Weights of a small GPT-style language model, trained from scratch on English Wikipedia: a smear gate.
Each number is 500 + 50 x the weight over its row's rms, rounded and kept within 0 to 999. Layers, rows and columns count from 0. Numbers have three digits each. The size before them is the row's rms in percent of the matrix's.

# v: layer 7 attention value, 128x128, rms 0.0581, rows 41-63, columns 0-127
# o: layer 7 attention output (transposed), 128x128, rms 0.0608, rows 41-63, columns 0-127
# q: layer 7 attention query, 128x128, rms 0.056, rows 64-93, columns 0-127
# k: layer 7 attention key, 128x128, rms 0.0558, rows 64-92, columns 0-127
v41 106:545454472496523497457508522502521436528502537430510495486542450458504624499533418496541451546474532510507638481509498526513506433518501542471529408580441499471541443565517507409601551488547492556502457507502482565479474459509510445518608519517580526525626642493494518520477522437517429512414582426540489468525532440578483483570491402439552460526559383442511437489531443442588492538499
o41 107:489480596491498428459518566462533446380494604540532425549474467450409493569518456587539526541471492413518463421511523496442504506537558486484489426451557496396555457534509570527528431423498539529480449422473490428528505504566436474533481502509496532583548443543422485529555492565450512540488512467427484447565498478495341498484578613525580470493442551552501500560479468483414486530554
v42 106:523474479456435494560436504574420585421439520449404490494480433581381498497469512469426510500428563551570554543468497470497509462533530452518507570476530515486486571467527508427477473505413535446575485430480479496490605518522462518548436604559472509559531478459482541479549501429589494495590568469547509483497542467576452581455462520542500472514397548582505528555551555590549442416580
o42 102:439439472527430564455525538547452530448506498407481459534454606563528506397410485538541510398510531450532481434557510499498437550478386446545470493515423626542582582486536528501565544609427398527496561464608439516466495506461416457478484427513453492476481509499543482502464533500559455538555514597482564485533550509484532463477599511469462469505529523440393505485564495493508530452494
v43 107:444582495484404589460549417558424416520576437512460560508552362556538484536514472422417547468532549483524478532519497374500509493523483453515487486543418447429511479486502464455471516501414476448558497542556490591419522509472447474413491480575480448563417530537558554471512476553463442549476511413552444529467528528583447529483546484595521478486448557507528516580437583477460499556509
o43 110:524514446588446481373439511484479512516429556496509457501494483562556536369498534560543500480504508504609537471453521513546501500504437423454560554544588488561543471487528524538465569551571486579575445442540496481531382424503540452420468505445451572496558520513499478531484509585527557533494439419532517480505600509477528566518537488495449412553465530517535470425577365574525578500529
v44 117:476554474529442535476516450519564379505553524492591539531493442610556536548479505496417538618496443568550531495485521463489469477468587466516541516415533428463525558479500375511489505538515522547572488468515492617508548599446478508452541449507497450481571522558504537403489467501384535515442559541614437491535501524553481473518517469523565524527458530549527474474422494485644482585514
o44 122:524474517522510421396449465593534474435506469501502416508561557431542577524525605577424446563490583559499477465481600481487472543539453397399546525522507506508548407494548619526566492522515467521486459500507414530506476401511502439496447546417485493519565574555473452519454409465441507531567519422562521575403486530550491443555471467592495490506519493498463484468521423558453481487517
v45 098:508514495464428537447438512502492516524597512453488576484449582552438479458493519446453478536497456403505506531491430417527524494521447580494501456561487519471461473448444468510496507465444379443497484499519480519428500526468559577437469549504479433452469464475570485615542539470558470512498454420439466522494455454541505633580551588469438432403579584485541590513517528474504441547355
o45 099:404510518548584557443525491449505465565463531498491521542460495490556561573519534457599457547474459511559449511414437503591493520428552568446509520603496484442443540539554437563515481575507557528409536483558610526484436513440477436440504484565487544459446446477510585492527531557523496536506442547472416448535507485434496532608574467447550455562461478531485446491630438499398496453489
v46 102:483515517553436535511552473468441445515492428414530485470556363489452478542485492496438491432549520566495462552561528488553471474474569445417481489552514508465488489423453436528454579557487556574546448538436506609643520531510535479542510484532558449518506508554477470527502413552490459435497487511527506470515613516488594417492464507582501464509470520622457459478525504538586642452571
o46 108:569450465538484500413506479615579440432524557538523540487533493529546544433418564471493532471513532559501599501541523463498505485575440444526572469535565560584533588456599554482444568459444521540580543453471448500461435421577496476425537546429568553423485495489489450483542540526548575484451435513423495592463407506524430488450494487508490527452545529416403520520501516544455453573499
v47 096:500550511464557548474454465511521457497520536480488511524515604507544434502518501507595530503501456470530468493461494406506485465492462521511536505394566523474395555504522430431507492413501445593474513394529455393591452518455593541497431484530441572502456495405510485459475424416425514503525467598496485498465525437492509499561369563498473571495541538453544557419391467460553562404476
o47 099:533530471453474562588432503606546488569568381412525573535514499447503560554555556525513542496470555517468492494594461493479637471485556547575565542535452509549468381567531558582537520490429527506440455550525472484543486536429589523471450616465493455464471463520556535576445442516501444428528485499485472510408438537533522425498581530573508575456477488491533448495534517526480488442478
v48 102:524499488474495438491627490494547467523445518462492480422460468526499507472479449443548542479447556500525486594571455524542470433587585419468539483520507483521568566477480470564485618454416560522533515528481509588528410471523407505493529484467519392563579540538434499478481503536489451550479505381549510452570545452598507371496599445466542463506559508545418458428565539538459532527508
o48 100:533442429471542423438426461523542516460504523473465429531523478585524557427467528547524474530513503506548557443534596481467391565555496485448537518524538434481519472505498539478542503415550564438526450432523492441446529501531434457473554440444577539509483552447435390521554539518426506483562522519456536503490474459428452570387564509466482593599539534475455444589444451466517520648539
v49 097:467529548518485486557541487480587488516481440434443461438438464526514508491555592440428490466601459460426532521477460541485493504518513536544617459362630476522470442560467513541546393457423435515393522598508445533467526452502591475557457535497473529543491525441438466499437529432525543566524581465519463427458458518481541513504511529376592486540529418432518539484503472503534518480470
o49 094:559520575420553544505433579501530504548394523537511454484501519534556557488457508573592420467549399553521512534476418547478570462507471500515538494428432496442462444536541523490537441445493567401487545427491607507505536544451441504464463593552464432508458497573504461544485534350448522443547497493488497442524460445499449494496484476534564564536496440556442530519521537372443563515584
v50 088:534525570520433473517573487449519495529436456555572398483455500536524534520472425510422552516604424528448591511488529521500492448607574523465524466420416493502554575451499476499503501439437512533440446551522563665550634492510490550551505495507524467537574491512443434489460500431488490441545437509586521452513487457512527386493567447532589470521490504535450458526565458554514447549530
o50 086:536490616563483473407458563525531465492464487491400482489513467477513609451503596540502402522569537532507549462493492498492398472506487449475491458532491498476496430353550451463551502418492512453467535420510465509467470505529497495526491500568537497582496603542419444475524479454447481543517494519499539549504432543387402558449422521439406565467523434445428552553509533497575547591552
v51 107:458557490402447549480554483506585371535537515429583533509565353493492575515499487505392456577512450448505571470584527425504498513457526520512476399531502502515603440491538489570493482584565493492546456511418501516468560529481561555558587438515581460537531585485488505544495529491476492528436527460533474535515540526540560493528528435516486557567476412427489488473524377485439541558532
o51 106:552457602538537472533468506462482463379484506586510422556464504437484545553460524500465592488475559635462483557453491510447510489598554488471467411448575486439538534532500492461500470521549482486569566491496493577509488427485467507442516530425539493516567471552393535540559547547502604527535548404558428564477481503512373530566510555490548437463480545588502469450557506545498533542592
v52 095:404453499646536431587496493444550605435471465491442453468496410560568507491427480507480553525440504489438475472520514468483458511499550420515515473425463548482470530503579549539415564522552554473490542559456501529477513503530519513538548561476502497559401556512492552506438487484474529477547480468587618438526480478504471501443453500540586529597512620588435448468572460529525511465623
o52 095:604480486471484480508462604598488473478462525475540511418553579545437505404496506510406454435537441429474561507569493562511381549458499468515453477518513511579530563495479512519538464532533474470572478527453552474454499534476504543554502494402464495484478529484511332464421504453480465564618544485492516573479532481527439424476482432365477564449545511436489497455479605506556504561499
v53 110:543449432548576433528506558483474619547519563491477455510461493443473540477508504512600488495522574538485480546422537624564523563475467553498451556586537494451510426471441531484487450500488475472444475444542493527473442502547474407500547525483533506487547533652478469523517501577605585486479538470426470499532534428466545432524542505485605514475510407528493512584636610478470553527486
o53 108:450589500471478502442551480431443469493454557538425542492515386459504363480516449388586496464496437424488469456444569525455448497490532472501474533425462470518467570448492452463501441504412565534517477470482504426497507457581444466470557516515503505588547409439525533459596467402484510486417485492434530441529486541508535486507523402547501445542533514523514547568437508405424462528378
v54 096:460577538507476496582565455465528500479484456590490494489527454530594457476512488517433578451466546499462500464500525414427491458449489440515536504448514519531474550515574493468459519488556519507511547502552487399488533465495498480443522573498438526573329508443472509389408482454398500507529543530577484440521524553538497515418380435527577518558466475411500426522484473537461379490616
o54 087:689512458483341492502421524537486537499482455448518472407529519461458476412518446542425492441591478514449534435531427531506522539495479470527506514444469503495563424491471556492531485502551481470537441531395443521411484531443512568524421464535483466479475565472530438498366484531508483557594519451537571570472525514516492520501479527479476559476475522522577523417444519484593590509566
v55 099:491484534528643527509435484593497562499489541536519410510427591584467506509454488521490505483454547518579475515517465428548516563505452547525583547449536555515431485527520492601484497366552413441429485492522512432454455550533510469555554486457472467424486488411528468532530604503557569502621466585494463395479474542423454514517489534468508415465504504482512561494467437474441432430461
o55 101:520566597525509493524504477508478520552482446427493562533430548430500455474559568465519530526574463400561493505415442551492558456448497588533529530500550476482478483558501483439533466471463505509444550585563613588502590479383486512570522484500479468501430483520595556394464494437463395460513555562368560462540577453501507510449500466523489536625531506487484506434450482553515441486530
v56 099:502468511503468564513436434479544548527526533552477542380482520570501492529464583408478485459517508426460386460542457489614497507560472511622550457437526511496512562590481438540521571456435414511443531516486540454446409521415534494409452431478489466453445592441472479524480479508556506514491570409521496550423449468558457506578480517455524452448538569501462527461471446475530555456382
o56 101:464544482464603526451466562511538490546394534482453509471431498547483569540448530577497524541561400424560506488511406527533505494504489547563613560499523492513399425545527465588464465485524571448495496487487549563586494488465468470506519518459474504502423537478625495591495511517483462454571532503432388468425462418503539525505572468513612580608481522487451452409522441456512499517528
v57 095:536450506451464553473581519475526427546562469405501562563504488561484556464472455456511480484324492425487601602518405413503469446536477498425436485578469530454522461456435519486525520495531547464499453447467452557424457551542579552501538540482511430465526540469510552564497490469409445504429438408542410444536560537536524447556502565582494497487527479511546481482536541423518563562463
o57 092:540465418505548416479490447479545422499613483494541496610554455447540512520548568516532572488428512543549508562421522496471485585523483536438510467516537477497483563535583588556607488496543511540481478538575559490553509501500516442452529483515510536459531434553458502494587504609601579558529418446465495522527521513482385546549616526444552396457454508479526547544517472537390478494464
v58 108:458616523565457527498450502474491535484522520557525541525497676472613424536603501439568578490541545511516409437485542494524521555468478425528474564436562492521404541407529530472435500541498417544502526480463490420493496571451467527403503522533433508472393401476590521442427528502486504518482497532520548553468500509530484582470475525454522467447600563470543487458461529537538449446484
o58 109:472581512542468550471479428520485558563550444497556528451397468494462515476552443499384461523519492450485431459503466440545559549397480512508540552523442491528542478492539435605458511560471505521470481499485546517442463569456615551507509629486430504432408537351491510531401457514490459486535534473574569507483479505525618488531488414542440522517394554494556479470498477454468454443468
v59 106:561484452404610453458486550490606475592484548461526484496493559575517478477481489536604485415490538491447448619566453588516495547567488494561441516515456511517467498536428521585516466466472566473470551482509493443464417498452456489537452441446450440416459491514439460593519444527463542477544466458459498524500456556427525407502591497491505509507455453489407555510516643425529558529439
o59 107:459559423361596420546475441452533503574482407498424519480494450541590458558470552396533485540474485501504564508533503530568410514531484559492524620480557406540441482532487491380496474430552549499520517550527506457572522537496503522522538521454544522523545492542555539458599543444490477432511461477503489499527488440501503509447499541555455499563604439466569544570445497373484518527426
v60 096:415481481520415599449472494521514354514503501520464576538513585442463534532551491550584482464421530531540485451497557514499503528507474549478444549509545558491547564448489469448586586592543534614582463465517502466515441549516475498455549455470500522425525452456539532522522481479455506477423511571577456437518574504517451563524403603509405501528529573513538508609445542509542595455455
o60 091:500514455540492430483549472543576491449562438469626458514408487529480481530567498481475520568378526575478455502519490442479589523474474445511505446515472497522500535523528527599453539447444514526440438609453454497613528458489530461553507506514518488517513514538584582515506492590518551455488433505501536573547445519541559488527551481514571378406415606494453405502477461534502397430451
v61 090:480420510527573477546522585531467544392476471529523469403512380424516533487507471527510533479577467552502523461563496588551469384467564488573481479476422523505514577541484520463511560511540567551518564682553483578523523449449469521527363558475489535560490448546466461474458477465507486524483512496540587505406545478543500424355495519468547496554537490489458490510531515482523493446533
o61 092:499469420450482496471512531533521564478455517470410482445554541598437510483385518530445467427559451420458522523530533555495472489493453533497498460594525575489484508465475559434454550528484538478557441458371481415519493541543461508516521508518540521573480623468502404513510593553386472439578511509499526496554551513442461409464404545476502588437539538527524486482463510422561562520614
v62 103:406462430543489451502558519459596579488524602396568523496534559497474557508516428498488443577409438521530694497476484498506466489473537469443490512547544560462439546397502526523554445558539531478507526412451471536467589497522479525472558583463518491470618456502481483551537493465422459468461367567490479505548536459491488573526512490464422521500499466491490442437539511494527474567547
o62 101:547491532442562417492529437527530412461599432513502415524601491463506500575465512556504467494467562479450478478468562430484427530513568543397349475465478535481545546437552496516571537562559444505441573566531461461450469552478498541481461500568528484485519442447458556442531595435538558560532508541524562474573467541539468438571525518423539493449481573512494495566527558550454374490486
v63 100:488529434467564469485582547513443461449462493473521461612425441498514554553495398551586532530480506585541563472514533522478489483489592468423490497581539536459493547434474588449555513496583553521559458528482478577574541524581471499632541566561536506508551421528506518425501466534512499496443471482520446482579615523506483404448506450576576503455500433497489456536571528577537471480600
o63 101:526487580512409392459513429521509500419652470462517531526599477451425445437507468469444484430392588511477528544498587491427476540460463482463430423498516521521595553450566562447512514561427484489519454483502457454479533458527494461474573504429517434545542526521401476510526497534489507522430472515466640531514512549458449481395508513534443401513496526479553550585487553522461504526477
q64 136:584522514473575379581478504471538460539446566597564514485505588533454401499430502467579471483535523484450449563513502439495518495487502522499478558445498448547514506578498455523439501404554527498503491543529575507472457537531490469549377476433557460385463439435513522479469453501530567454527519601522450535492420577377552452531483502434462470531477493457461564467400387539504475552485
k64 095:444497439534460526427546553606425573423524544491461527518427533463545541533506592528480413641506452596526475448491534517487508488423427418492470588487533538453405519495514440500501505591427510529481457455423527546566423566520524560488558547468489482438497412473508543545499536403452477545521562441523581491475467491532558523428472590508572512491496559394443544535503537495462483477453
q65 140:479487506320521486497540539529549489526511453492561488505537613524501438476505601505512510507473526464422512541548476489447493542493405474465468486491491429491541505574481499511516473525472474414392496557563496462475510490439415473488528504607567439479484560541545536487506520512507497485461561577599549571536482512540496467511450442397420444461361494537501647497455561542444458480403
k65 138:567431465449577433557480501575504509533505517605544529519473521451477412520455419446484474516517572530540467566552607429448434543516490519520485506465491430597537479575449570476518542493521564435509502625526604506573544432483472471517512473490555469426476490451592566443509426508518540470504484577506456501500489590482481445475514514489351500501489418428543495519416503555394512451530
q66 140:624528512527523435532496479465456517531399550605505483492512572520488469499507470473585571505515517537515448594487513466508472563523471518540514576381506431473466469550513456542462463319534501535518546500496525467495445512572503491468384386429474509427468490435457489520405495434489508504534497551525411497431404549416543532550501530529524496540571446414511538519447450413566493508504
k66 101:484462502583508605380547507583420499431547545490381514641449454534542484536456557523478381533527533556575498497417479529537533443468475463485471456465569531488381527434523578543447509579482521500528402471494526531568489545578572528497521526493435494440522433504528568585555457500510482513535509437473521457476511500525509469439481590557538504418522496445535493546492538427537430444497
q67 139:541508555406514440517526468460614420560534444552592523490556608473464425533429550505556535478475545478400444607488496442426507553531446455494473557455530411513519498564483479522530448446475460466450545528528524474438508508502476470512458465511597440408449465492511516451452470439442577485517546592538531567517430530456543469563438462444427477494435457484525628488483466562429519497421
k67 124:540509482446629485556492503632515542531489524550441466523467522470482411482543443444566532503499542540603453569525523509525436530487509585504528535513522451592511493587492543481462572472501573488483453538542565505576590563533486469580419485508515436378480511441600494466510490496548511479526461660480456493482468576488510420418479512522414492469544430475502470507394455497457469458548
q68 145:460465461599496575492466545540396570474510562485399445518494390514532556465545495537497433528531468516584568393481493554559503428441558534458527447548440600492465520451538577455510554592470507487537426505458477529549480474477535523488565558508423572604548527540493490563546520572515412522507487419465507424512569436547429472445556545529577512491538572558497414514523516480558508465549
k68 124:389484533558371554402532461368491443481535481463500529496525464536585594493501564547439431523555429473408545445483493534458558468505446424469476478469481570414469524450445465517514467565483441534487525498441409508427421428480511549461535532526452565585509491535392490550525544493427484489505555339479568547517533450504499547525500484494516538520480550551463502475570533480542492551515
q69 104:633555459512516409576452504450420551484414543560510463485492515544476481448493449464485559488555516579527518555513545570569419504493524551541560477423483459509458485590519525500490474360568539536560515520518521495528448449562495480481387410458495578490515537432466465523423514472515529503518471518504403411392433560444518521519521517503542504547640463467454471471429459449569507493560
k69 102:497473489567530631456518534598446551475497547474454488573506473510560517533495520508551426500485438534575559443402452530490529436460505541460460534525500529472441486412548557473381479570520609534530463463512514509566508558534580498547605566533440507442520370518554602544560507463551456510528491486488497491479535479541536457481472585594491399414503454429549503566482499467520478431570
q70 136:545511581447515417507546434487579428557510463546605497485507600575490438528506474509497516513514500456451445552535522448435525553547474417532494566390511407502491507586483447498511472385486456479452573523565501491441557520530503489479455435499534440445445486421478565423433452439491577472525521602546478545442404530464531556512445457454474473481419437383500529483446441520475457545435
k70 119:592505458482560372572484483498529482551409522572486551452467463422434445427487449455511568502536591507522441559564576478505399630520556441556488534588435471646610482535512516489552519478558452506504494598495524484512471521532431536479448422463577485511451534468482494495453459536530493522524515495554456522525501486402512504455571482502450469567623457490464540497523542506465530547484
q71 097:402488502513458561446566520505536495447576533463502477527518481539578534501459552519464388480452498515506613388467437536469549447464511498406449449586495522467479578405476476541464574606437509454445503444482397487468524465506519518481580604564489489562525456576514479556572548556514444478467473499427584486589500441535489433473464496484523539428466600593484457461525501537460480428511
k71 103:445490525547431472526476493351528387525490477501625494487521515554481561479511462501388502583523482448424485477567473476380512512520431481493479495460506495380520499533497494526536470423526448471509629499523464459410458476492465478455533459484484566521482512546458463538509539543521576521529519357504470546586590462446482651521562505494517486533442453528481513516536555513470530601466
q72 127:512534626467474454469465464466567443603554460504553522479512621478486482519510518483533533514508539475376380528527490445465553549602443544520519628451545427506498516530453446528508558504538468489486533501475541508482472543463493497524480406504561443401444408436525513481490463517502576393537532528514545617481446520531476583601493473403440498465417523427474562481494522472469546508469
k72 095:451495543392506386537409455444536426536432528520506473373445533507474458509441537471489546507523516496501477510553612510536451553500477412477516552491350540539569536567416455440584484551478458498437521573462507502450477449451392557527555513515554448594439515440447502458472489549473508539531559487555506544562460465502509497484571474454517515528569559411439499492518520473487513621456
q73 105:371528517601447580453540515539471502492545500435498431524502405475547569479540554569462416502533416520566529405480466590502576460465581547433491495552503559457489529439489496488525521560427516450510438435525443493534536509515563490513586562535428520570531524518508483514629541509515526455504418432437533494515523432581448465439474525445574503444445559563490370459532494516502447467516
k73 121:448449533491387518418461510347507399502540463504552533504535514523547588486483482527440470541531467481401573535507468438442535508539410511492474472485440553435469432525454490510515482522541421494492556515514522532433413446471489525440559527526431530531559495534426530595551521561483476455471568326476495572527538463527434577619524490499520535535485511555469542539538557462509500591461
q74 097:508523537413531422566493460451547479568523480565586508454456628476426468509459430476511618500470499444434465556492510493518444529526426506566561507376476458529498518591499506429554517450567460530481594548526539475463548481463436533492448427406557423499431534416466542378463491489497509487536574592537493513472482571466478542500479422445453417498518457436519578512417501502481506516477
k74 102:592495465462589464583454515646506583476468531487443491437466516485470400511479484436555510494426556524606369517546518480493413537439544472524485561536511452625624467501517529492488543500462497476549490538501547504620550510473510470512452436507575473463528536438516507421427441512521483563526496619526521445462531547449573389464495530534494559503564505464495509467480490507507457457555
q75 102:491556626433414447439518436452590390567521426511598491455482490463570527490489607523472487534609415479471376543489472487479587483581561484493460493488530484483447455479463469515508485518464527480507569491473523588451475585491551455559449558474473522424533447462514423488524475472505549395499471526449537537516495528598485510517446488430470587446405456459448445535513473556448537522536
k75 109:420438467535508452527476494468553431526413486551559480484479582485470519417537460509416562511525541470431556533492546503482509521514360430518580486468438509472434514555473476481532493487518436487440549583490499465412391486411413647450480554444480551510438544462491484542478535562522421501505559398533476502552465481430461526528546434437542502533483563517505464507491528394445467579406
q76 110:459582541441448494532534511396583442452559403491539435506528475571569511442532492487483580477542458519477465517525450412395583438531506366458447450446559481398425517523407469507556460489434512424494575527470432475480500508525590503457415475488417545543431463437487468467429440445485527549429514485517516490508478501553510538480385509471584544449448482449507469479537461512526530531555
k76 127:570529476594515461536587483444466502454443505505575479459484632533499487397505494577494565506499563468433538456514522464397535460519402484541446500482479423477460443576492440520455485407479561519486566516568475427485411452403453573419462600425446593524428533557499508458516502482508496467483502568530477495472479466412482486489386468464541481509428478531443465554463504512479384491491
q77 109:478423384548495558450452455562511557498441569428508550548547502469480544524504439526540449499458518477541563488545466518461508446457503540462457512611434529495542536399511525505460516609510528528478414443416478442450427559532549528523557502580557569510468448554573527573551562534496479531479430416418540488545556402535501490550489542544420468505604569551557485543535486482504583394490
k77 097:361550596457444498412552486377446508487616470508489489489508450545531585529564537519484505484515421492421555484489502488525575473526507422470534419457506582414484490492497442529591421456478564473502488489481442488483478457488565475488479582506409453524490514476471441426624465450526567419490425394515536472491491519607410487509511517456510518502455508484465443484499501551529547502611
q78 102:439536508539445603473519493570501540482471549433543386539509370492581499499563549552527409544521503456566532421517505535505618397440562528485543453514512521509521558413488460550498456550414551507488463416505409532443492531546545486453506527551464559494545451515554449534527565475551488457504459551582488480479462414495508521469508443477502495499537635540471373447442464517494532411537
k78 104:421446592541486518472494481402506452470563529504589519522518429505529595501515569489445432503521405416499535437398472462506597531469457423499533460418505604381457457541528476491445534454556408487496492498511494499400399492496470496478546549519392590511496531484436454536527560467460512486525457353447447498469518533565493553543495528468554515544460527559502418518502415480521478506497
q79 098:464537485452489507487514588497467568397553422469471510505447469481447566460486430499465514497348495501553548528411471501534462434480551439493458481520531544394608497463509512461444512542503481418609473525500451494580611519434479549573564495554454464554500474531516489477474544441588515509439537457504486466554589486456464602528558546553499541531536456528500496531631475606468528550568
k79 117:526528492502535458551607434503535516416536511520505455516518456474430450417595525448545542414502566545438501458521502473355532450523550471463463473472530454584501544534523515460544450462474611448443447560559443437553539467504527517453432580443519551472374467502525488462476482438505544476433514610495524539479521486471525410434390494439454446459453472481556487509460536529428537405568
q80 096:530492486498536466503390529444522437550518439633447553481433586492467464492466451478534563551436522453420497545528526530499417623579476592589538593412444497532560531543489533477453590483561517547478528578495602454529513484466478552513521410503557476444477519498491523495494477532407521457537534501518532599503527540458430551527559542504502494456504407369491559498517557510551494559453
k80 124:553443446419510510518462467527497530562457570499508573485435446458437474524453501408509493462477519545455446550484476544513418498510530525541445491619531519546615526432495574465514493518548435442504493554460555479527532499498515502495555391547568445465480466533570617529434490571551469582464529403474548508553522552476538563500531522528337466535459489588531594525487526497424615500459
q81 117:559518555605563384552528504489530469538532509564536475451438545568587503518487538527509472503530451486517400470481473489569535544470517430527516521317557474563434399575476454540464525437519471506486518494576527569507476465497488445489436550428513399491526521474440511477468445430464532393515534548490480469455403583503544495480496465430511546483431460454417519519435479482577388505517
k81 116:434491542508554417516480523454462511577391498529569507490433536466452483452453462497425560609525462473485560518572546551464443576497413549512406550566489482440446544526543550492456521506588521564475542515510548473477503537574481508480503412516520534462508507559547569565487535576566399531518498497492407425559522465418491557498541562496534452541522415482532521539456490491486444581323
q82 152:490522497547483490433558487400588445456536506524575456498502460580534435537499512526458502559589487548595531534550495471486553437482558388529568462410530543518419547590485455553511418437424500489490531486517482546519534496507519415450388508446456464498514561494485439446521483410487498477583537541539486446414402504494591490429530394468528497534527516480403390472421441489453519493496
k82 102:552522539598516468510519501474461542451500460495614505508516461564456613514560447476496512503411523478558534469446449500470573551436483475448372499633600525510644444460533476545513478452618515560578561448483476503398482537515442517486577447495480596518526538571481567553504523470581483467445468418455460452451495462467525470473527542480513448499530442512516515583544499571483457487525
q83 088:469551450429484424516546492462479541351497427511463570441394498541455497448514526474425574533432512549463507535490445466460453506532488395533521522410577465417557618593448455472463453449497498420535536479531464509479577501454469490519493496488475499544501496454528523436396482450510535511514578500585494464435479545511551614499477543463586487509505512396427572561565506553519555564512
k83 123:592566497547615404560559469603492515457532555526557432465495495485474396444534462517513543459461593535554410496526584513454532528481500404451486546524550466557545445492442469518521477453515581523486522517540508479615519482460418461494433572416531505567477482516475497451551480449534539485493524625476483460479457519441586414447480444480463447476533421434434454547431478594456483467496
q84 095:518472497492550478500396483482513443490569448566458595547501467488601459550400536451490455593446456488404461489484481487501445456478541494505481510525459470470561493467463525519502544581583524498545529655489555577513552452434564553533533517478516516515490463559522472527590483582439527419459477440478555612463471620506509553560551564510524557549508433408460490492503501606557559563480
k84 111:504487583495426466427527413472510462496497476465566453489534451431427527468533509493465561523492536516460551598544514475432430544552442585450474519538460425578564530480438493485570454519517493419417474540524493495466569523490468448434484401521525510486510500496504547482520562515536564561431552553519531573522469414495559578491511459422399386529550473417493549486576551525376551439391
q85 122:495496441561605376559481487482529471587450560554483503452464552551495477530487428469518587509517464521426408501555548452581422609586493537561527582476469507545490527575520547472539561485555476608548467507493521453542461477531444505512531466456596419477502549569471492530476451495466496393577449501546487529515439639481476496494555453505484506543432430470450466495383482494551460541482
k85 107:458538460499504469539416507574450536556371568515469539485438459487477469583454513457539517500492514567532467518540545571502391602481491535545505576539450487547515533482546523490514543571519457573530459477539591502542548518577445411482550420581550449490489513549549590502476532573495466611580538539469500470568474527456580557563578501550532462529524556393539580479473572466561532473422
q86 124:552395471440535498519521569548482550520463554470460479492480538483425475448553424489605534434429614448522492539478509534518406595473422483511430507485461461538562529541519604429522490467529484518495473483546482405503512479556388519434483443501508482557486525525517600523480552501546457544454578527513434524556589538425449502494523470553528386429533436505564575561559504508394429461469
k86 105:589447428351532495604436583616523609526498525487469501452494622519415480523440553456576519497536521525536428478526500525579387479520498525610501547471569462584501519445553545521477499436465492519507457511466586451612580502483536480585481483540522406438507511440574540488497497444505461524546502534510530470470555561511517551495470553530514558446484495523507542524457534498595505469492
q87 101:539506474551488469521554476492499497484425543476551397451502530522558470497514494518539466471621509483556559489549534515413534436447533366384540413500504509494402495519462489519517461415404539402456508471596381489509552377480484406484467589484433536562481516502512472467503387441536501547497505533547517426498439483480557435446455449439502492484488507557461445473425479485534417502537
k87 090:607496569563536532557446573519548553457586455504462430511559550521441559489591597511526501475553521411558518532424469459542528528509437589514480489564437541515470443492517527496471497475508435524515474403570486473559506613545462441468469457440434538541537442515525489538490568514506479402441488563437482442495548526502533516497425591540579440358512430535553512538495484464518386533485
q88 090:525580457592486526533481489520490418614353547531496385464421534577533513484474393474549548473598480437489450456552509427463518433484512521501502422536434496470370555514556506487576523533421463545458475458477437440470454464524535512513595545489457516472402479466483534512493438497451485477602443547525492469628489508538462468451488455504492552480481562541493450479449479411544484505523
k88 087:518516508465510560497449468471519532544563514514416505504501501559536519559438595544553467476486468425507487462440422523547555556514486576513430512453462607455434411498498537466487463505485442566506497450541536537468426569573513518608517577520400461500543490500457517550440501544480378459467492474376469425478477557558547490579445532517600538480469491438611585511432510406573485506570
q89 104:465511565522495513430552528526508526393591451550531541514488485448566549482498641567414418523488424600520543506465431516481606512511541477500527439541573551483497477496483409571386536481477515497540559419514478566472522519445495500499486555487470560500590483541522387505533513523517515498507448521460551433429479519591561427488481557445506623517439536608464498527569521488551498535567
k89 100:431578571574468543421552538437528453477481438541561447524560495542493514466527498608448441588537417523530586561472454417476619424489544498437530401476499538413410541556503422497468454505476505510463577510532428571392441532521507554489526542482492566475497540486460415488462526443468585464463514501532497505441518459546467491454514465484567498519511518486469384510477474427510446608446
q90 126:538500441471553473550444525478445490638440525491471547439434560512409537510465547375535540507497496524445513533530536497550374521542474565507433559605429489517463534441499560476560514552524417491499434475452575464495530548479543517478575533549557429476524479517480606577508533570479510503543517484524439552588570507531445506588546548536439431502472505439565603564465580499512580513508
k90 100:477449538435497474471432494529517474573395574537403506471433520487452522514449521525534458474474530526458457420504568522524369559501426523613556619443459525519489555493517518477563498566475431472479431463501516501573547417510495490518528498557498423438526452482564564528470424582536493468549521528439457487560486493493506442599495479490568619564468510450508614519478558415481542422570
q91 084:563429502564515499502491477512449516503500450587461451480490533439456404415602463523600580430629593431434482473536546392401481533543495482543449494525453478569510457545499583438516551510500462513424511545571534387555419479552449495430462445505534515498422525471465542520473496494505490535515470476414566516559506537453446539389484437551541477420516505491521485516467483426472433549476
k91 091:498468447467486559454461583453508552565498443453436585472485604598488564505476574523511472531518474493534555536495424497575443456566497491501480509515491543500503583492540495515449473418439475515466532414433543528509611575513523555555497582543437446445560443428545545572492506509476529430520500458439512407508561569554580452535565585547616504460479542556504584495484521475627496554469
q92 099:561455424585588435579462532586444563521440529570446519464493548442419464450549443452569554441544576496521449489522570437505410577462437514552549507550411460595525432539525584403529534425555442480513471516549568424496492483540415534469487460557515520554511509533504487516468507466510423564518568552513478519502498564450485528445551481582470520487570507485550489572423528498463395482470
k92 105:462428422495539490568451587589517551602406524493404558515444609500466471515470502481522547524548470549522489480504549508515297531496446550576482586468436439537504554510555516525490501507500521507520472489512513406526539526483508534533499530555511464493513475513588612540414526488478472524570558549517476472519508512483530518529527554502580560460474506489536587546365561449538421432433
q93 100:492557531607472534486532475513475520467477479463559416499598513459518509507582463537550510399590509454609553514477518482502609486472570445456566431495529526489427454443535497490553490458418514481462486454550453473536545439568459458504437591508430576589516532554466431458560505402540449551472474559495517420519502515535523408424421422543500501515589497539497384486490474475494393488537